Weights of a small GPT-style language model, trained from scratch on English Wikipedia: width 512, 4 heads of 64.
Each number is 128 + 24 x the weight over its row's rms, rounded and kept within 0 to 255. Layers, rows and columns count from 0. Numbers have three digits each. The size before them is the row's rms in percent of the matrix's.

# up: layer 2 MLP up, 2048x512, rms 0.0977, rows 1030-1054, columns 384-511
# down: layer 2 MLP down (transposed), 2048x512, rms 0.0936, rows 1030-1053, columns 384-511
up1030 106:137137120165086166136115120158127080152159129123104104157113109148086152146136154160104097135110158158137114124144147093115116131115063135163141138122142097096130140113133149146113151120115163123115087117098171174130159149177085117124119149193125121170179166146129126125126134123134174110126121140159139147143141122162104140120110107096142137152129124136101145177132147082124140134139
down1030 100:138129144164122152111076059131129150125138161109093185140146101132190162123159126137117106139110113122126100134115135101118123097150145088127178162111142109129099098140140096116141101099137101110081162168106147136146118137093138149159127114121113106146143138119149145094106154112109126131107115116120157156095128136104148125123116134140094118146168147137151093095135096134128150153162
up1031 096:076153112147139175106119109141107108106190139130176177140190114144154153133151103135143147093136125125112108148150113129122155094095101083135136139115106125126123127139124134091130117111125082143115081155118113128143142158155159096090141112154121138143157133154144146164113157153157141142154168111114175113135093039152163128154117149160163067118117120150109154141126154142151161127120
down1031 094:109111102158158111123153122108138126114113123159096117121136137125132113141164113128159142118120153204123167129129127107138135144138171151105138075138117134117150143095134120124098131133108137181142131133133121111117091125134129106124079141119148133138122139133138098137111124121129165087140141114125103126175131143119147120140094076106154146096114181118149148152127131118140142160166
up1032 097:116114087130174134169155146135113156148144120100149170153132149087176138124074100128127169160132154128119177155117114121147164091104148128130127109121109144133089127127119127138103119086170132112146113161111090140160124148133140104109112132112118171180134114154137099136143188093103134151084131118133109102110118078093117123108119091142156108140094098156113189121120104145113161128132
down1032 098:158128097130139127105186120156157125152115132138116128150116160125182102125138142123115169134155105153111134110135182165075158134108157147139125102101161157103073121128144155131172137099123109159149123117131173086088111116154126130140111142130134093158117098108141115173131159164133134094105164115130085150154138148113128149093106160135119124156114152113085155091111116134119180132119
up1033 101:147101141118143083126127135109113137176147088146142144150191133176132107152104176128148126165123121121099127134124143081119143167196140150127132126128133135126127101187136144124132171096159128115091102120129115120110090134134115172110110153088115134127149129134160143115115124166087118076131127139111155100092174161116100098100144137146124125114104131126134115096146134135174112149142
down1033 101:160137169107141108140109127136103148122143130134064148118111118153155103153116091140158131120145136164163166078165130146171131077112129176102135102150162126140109167141133126138137176124152096110142137118098121101118091116151109124153120136107137155123093117138120127140122113114118136138153171163170104148133101155129095098138128080139125147114116123094153096141104126104095111133169
up1034 105:189110116143128117133149120167158118153119112098148177141169116148121140123142150130137118115100116118151096080128127076079144123136151125136136115145145154162152094147139145105140129106137132137139134118135129140108134118153087161155108101101102141137149138141126112150119131103114110095105110174122150139122117133118107186121154105138103119109116112179091120135147149105116096182072
down1034 106:160119082126096131111120130094093114089132143152114174150158140166151160119118111141155127124137153118143114109138154111119123140130174151131123093152121122116186126148126165108128143125123168129086149107123117145130148086115112129149120122116089109138165116127146132179131096098112090157145150142123125133119129112138106177115078130147131119144089079095160119160136111124157141122115
up1035 103:133141139150088130130144139142159140129097120108125112142118162130116107116132133163150154161127094139124121146078127145123102105086140121110164124164127116129166140120087134104116112096152133111147183108139118144120141144105155169142149163111113133157084148108128134126132154124160147113126123120121167113128117112100113122152111162114101156119095150097137145134100112080140127146121
down1035 103:101143109149122130163158138106130209131141141111136161103116148109132142150122071158123140163130102134144163113097109117152144167093162145109085118095151122134103121174097152169110166156165155166129107099145133109105139108128142139145181145091105147127132185102075094138117122153092141095123109175158129086106139143128116117165132142139123143126144117141134104123176160140153124105122
up1036 105:123123119157105161183101148165126115127136112087121089125124121103152130137120156136145136125131115137156145126132140133098110137169089113164111130141112140104156075148094128133130149153121062144154137129141150152166159124116140096099152140112134122142102189125119135173105130090114115152152147102121131120078147117147159161124106152113139151158083108120157105159081115096133104132113
down1036 107:137118122168149136142124169113133152112141142122100127128108092125132181136139132131171140096105157154112096136141113122169126139100111076164112113146144134113093124157142193158120078100115146130129106118134120126116113124142081129171114113145133204124139146156108179130086130100144130146147163115126164134141127169167163167144119122127129178106092092108157086133160125125171128140130
up1037 100:114115120144139135149126166135136129140146125071145178127133121156129130114094129182136097131118128082124145120100133142152143117105143114171145110131121117124112163110149075137103098162107109110094173143140166130130121157107107145121130114170147133095141104173161073134129091133088150129144117135137154143107137150093084110134093105120103136126112116172099136145161130122106110122151
down1037 096:105155145114140103088112130083119145139131083160111129177160103175135140122131140096134137155156135136133128060167112103120121150117172107146144133149117124137166099149145111141174125139128146145134141139114127112102111155107099166131109174118105119109098114078133130122132100113114099126134112123100136110090147114123124113114111093094116143131155073098102105102133176127121121109126
up1038 104:137124099147131146098117171175143127149085102097110129120102090177117101109156151118153170085108163103136115124142146146131119112107125150124113082149136129115154114099129153147154135146134087101135156136131131155115150110073149136135104064135129110101066150140120153162126115140145100102146165129151142150143190103154163170112126138126160151182115128101135069110138123119103098139138
down1038 105:143110138119092161140124144143120122109109160113172114116119080171139121126108118110164162150120098102081130123166123190122135141124095149178160043092146142116131128106125142133148136121108111137138113151143130161136098144111123105131114130101179127133132129119148153126127096155151134137113138155139147103141132100116137215113104129125156146166135117108112097136137115129156111116109
up1039 107:145132135166170145140127129103117105112144121094185110119163138121137072099083149114174084066144114155152170125104152132098114139151091121103088121175114132172140154133126085107117109063191153116131136092159139122141107105138115100119107127122105126114144125122128137104109127123104097137152174135081164111139115123142129130118153124106156163109137145138121095122121159128162149138126
down1039 098:147116129140151137162140145108113132122150172140137155139110120150149115126191114154153155112083127144126106133118166137150131104124145173092106146118112109114163136108160131158111123130147163133095131145116139075145113097129132142177107086165151145106089075102121135148137132120151112117077114116142077159133147076129117138126146097159113084115113142111138166136142120173132113151094
up1040 090:094125093129147158140103115140102119130107100140141126121126122147157158140092110130129177064120128135124110146119148152175141120096164161116109075138119110173108124098151127121121127107097122109129189146115119129129102118163141131121140105112144093133159128108123096108130129143144139081167123100109132163121122121109128164119119123118161141122126109166120108143133121123136161093137
down1040 096:095137115137166163134116112122167134149113090125137147137121146120122104137108107135139138077123140180148109136114132119112183091123167162121096100114104117130102132136082111109127129123089137133133136148134091067159124113105092145086132114125111104131123133127112120099161122119163132135150125125173116129174117133100121172097111131161133103164138122133133176142158127119130120067156
up1041 085:137152147134125175114119142080162138148116162142172142097171126113086132103140139112125103143084123140159124109104101137176134130143109136087166116123127137162116163119166145139136115121117129106134113095167106104127154132129171141157157094100172161171148103101153136140155152120091113093155126132090128089142111163155146151110110148122130118129081130137141150149114118150094105164090
down1041 091:136119071129144129131150154107155172114141143181118149101087120120103133094103129115134109112106153144161119128104133131110112142127092181121151123159123176136118130129149115133145128126159113142088111114204133107114103113140138140084163105148101140098160134152122167088152125109175108112102120118147132159121129068145125106160138135145099119073143129092108124109126140134149093115143
up1042 105:156135086116114126122128105153137151147148100144159125128140093156137100103107149107098150154169152140130098120122127167097146102177122148136157187156160134143118098116131172099142104111112127160124103123155128131139144091142129115137078142098130136104141062149119121190135146149124138123106116133123137103110126132137125167125129135134166122142067118090088183107125127122093105085129
down1042 105:161097128156110131138150110139117158120107103107142134157171066122124137095123139124160117143108134105093124099137147134167144154148117129101121146107136132127122107127163144119153146123161155118163139161132141137109165143102122145120122129081153115128134118119107157105120130138091132110139099125140107131115143110160088134133155099110185091104080147143093114110135156146127127109119
up1043 105:131145186081106114119127130155145108155147137113161123126086143121130118137144149111128090179101116138147133132113102143067126107117169159127158144154131128157125107108130144113080124123150094085125157121152098142109124128094120150125126165132134121155046142141133101146091083121091127156131114130103087158147109118124102100094162116134083123105136157109091116144129136138134093140090
down1043 105:148117110133117114111131108135124138124096100171084130135123156120141089156119082137089112128137147136102144127100117149106113153122097168098141171127169155128139134140134131158102143106103106154099114133127146138127160089123148102143158102120106133152122127058124144124126129117112144112162131109124141130112115180106140124160174124095124130118130160153149175124122124101110088128137
up1044 110:172145125151141169125138150140117162132112180111150126121098112160184110118136153148142124111165111073095151154108124093129046103136123128132125116158104102155105122133138119176162115162143163113108107139082142091090158139127142109139151127082157128157126168133141147121091131146142097155146103094097183135105106115104156114069157131114152125118160091148106141148124108127137118133132
down1044 099:126116148101122140109147136147147147130140140131147166104129142119138123143145169131116118122161094115082102123131150138117158083120130102141132139104174108083102101137100095123147128148142082150154113097137133074123120106115099154112149176130163118134116139168107088150118125175126148134152167083101174118115142123122114151110138151108151161090157092136168135184040145125158107102095
up1045 103:114117101135180129111139164125123103137108161119109093128153104114137103123139126108143132126100117139163123127103144150154112102103132134087100131146130139127160113144125127133137133105159105121129102080156130103116150104128132136123115106138153168069147125144152141126163127113152121160104136131136127115156181129103069149182143129111148112129081171124110098133124154102128152131143
down1045 100:141117154151157123177114120139129118093132127172146119099171110166118142142167072127114104136091135150096101138173093146174088152148131121112150080160135149120146159122135140193119091100115113127164107142119135125112160142134129141137109171137144154171147107136152156130142119128136138102102110088124148154114097162132137113138097129159135137149103155118132090145112159123118176129156
up1046 103:080141151144098105142105159119131129141090093129130112155107133124099114072120162148163130125127067159075118107123139105106093133156115154150146111122144127111129089123089152100120098138081107112143118127093139117128108110124146157130155123151111124139132113116156150123105104109099149104090141085166123146144109117130198120105160136120145094103157108142096142126185145129128172105100
down1046 100:101119084102152141133167138122147129115108109121103157144090149103141079161129113125137108115140129103106130136103134127141141108149145123120111127113137142110156127148131174161167129113107151122164111128166133106164086138115112132117140112095099131146158125153124162134117164122127134123139175157080124142089127104096125113133156130091152089164106128135146090110152131128147130104127
up1047 099:142118129098127126124134136175070146137141115162159155104137122124129154117126103093108111146133109126170101138141116131114082158108078085125085096102142138152158090142124142139171171117147140149131120143151146156143180113135124146103118138121139121117106136134126124103100137159133147114132150123126128179120116122132091176149130098127159146165087173134108149115180161104095092158124
down1047 102:144129131138141098121138117132133110143091107147114109166153138101147141124136111090111086127109134099160146140148147102123081152158144154136113144118139082138132122140116181117127142163156159099153172139139092157148189123108118128123084173165091101188127103147107151130117117152154151107110113157118080126134130150137131114145166168132109128128139123112156118160162160108128146161161
up1048 100:116125135116143140133158098161082114136140115126170131144083056174112121171110127133163144109118138116101136101121112129091181100124092128146117103119144112132135095130091119116152122139124112104180143138142138125104143109112163107143108129135153109152094139145159152140128135130110145165093162089102144119140105150135055117151128156122108126112135144137158139089131167094161120128110
down1048 101:127090158099158129130106097177105105136114084097122105166101140171160101140124127108111105102128097086097144130111126148117143125132127132140140118098119155081092094140098119128123117156121141170110139115174135134097123133122122113153139103144172117140107117152181141150147127149092103141109150142115118145105145122110143145178139077157121125102107114091149142103129110148144077139114
up1049 091:128148147160099127117125130122133138134155121116107081107144154155133087139186111112149138131168117118133133099150084135160098100126092144170129107126146178179148139152151113162113106166147117099087074099118142128125198115122120105132126124138131121128123162113110139124135131104100135102086119146155136094103106159149111127117097144168104132115131108114129105152126123140148098184118
down1049 092:140151089139100159068113127148198137150113149180067111100157136133124143099123114121133136144144088112117110123123157158132156145138116141123122145148112136125130134159123125117131101093121147097104121146172117078102082085131128114128123109167118107146148132113117137144137128108119126118128125062162118156133096145106131149205128106112132141107125177100075106144141123159122172129132
up1050 103:099138123172139143146109142137119103148180137131093134126135087131139126173116144125127116135197139122094113109153094122092094119131124121129124109154094141098149141055078160205162103111111163086190131114114110157146102122117111118143137100149141107123115152110151139130128152159162111126126169143118172172161160143158129143131134114154131142098121135098092130115178114121132138138085
down1050 101:140110118133158123137112107126123085099193140129120141165145104128150112128104131145147105140136110098120114145120146164102104117150114120132126165191158105142137132114189126098112117147157137154128113098086148160171081160109126138141149124159110115119094126097164106128102150140167089129120127126133161166106166091114145160126125113135141161118134080124134116133139131123105117117155
up1051 101:101152128101151106117127161107114084120164154114113115137129131127143114123091090140151123148137117089136128131124113150099148112107177129100100156138148143091110161121099142150116118177147131164124122123118104150156141106154069129123115123101155176116157105078102116122142128114120103108102102129137139157107104126136153136128108152152138111136140117135105150149119128200150178106103
down1051 095:116123129123131079143152093137108138109136155138134118113138162111098098121144146085085125111141087151116124088144118135081102142117158169094076138169134115112113115153115096171084147126147123127125112173121142114099141143087113142091110121136104172130087113136104123161126137132133111115119149108125121106115137099108178129110126122112134147152128137119136086146127148166135144134152
up1052 085:126160161124145126147117119133154153071126093146160095147148130128146078142113131104139140092148103111121093119115168108105170121126141156131096136115144120125124126098140137110148157134119125188140163144148106097107133105180093129112183131115106129122076094147144109134074091115076102135096134126092126136094135105154113146104105165071127108116097147137127079143102145142113134134146
down1052 093:101138127091135157125165162166131111132087159124099128125165147121156173122113136113113129081158131168148113070132170129185117173119142144173097111159121135107126114099104146147157172130144109122124167154128136100118130146113183153161140140120170090094110142111138119136086118134109086097115113136126116152074153137108149139152116143146162100125113138114122132103123108143146126164147
up1053 103:124154131131097128120132153128099100148098149074129129154106102123154124120134132109126156123131111083146145124131135136138099202124084131163133128095076100106102131133162124121124154088145106122127122089170125143123147137123155119146097147105143106142136128116123138130129119117088142118142178110160094140136096133121107128145129174128120125131131108094132158140052135140167122109122
down1053 100:139132139052107116114137115126119109163112134113106121136148118112098124091131179122119132098099149131088121132161150139164129108160131071133111135119141147128147117107119114134088134134113180128107150116152128119150120137129193154140157155124104131143154120114135114151097148168128103113148136109134074106156161077103112106117107157168118124124101143122109144103122114132163110095136
up1054 102:088100119156128077146126088137147142134106136121143138145114123160107078078135098170102102123140163135142187136125117116124180146080136117088131081167164120126136138115102089117136178128116116108155137149139115100109133125133175143132077127154125165186164177161104139167106135091155132151156102133146114134134085148169168102132138097137156140102121122151145143122117128126123113100125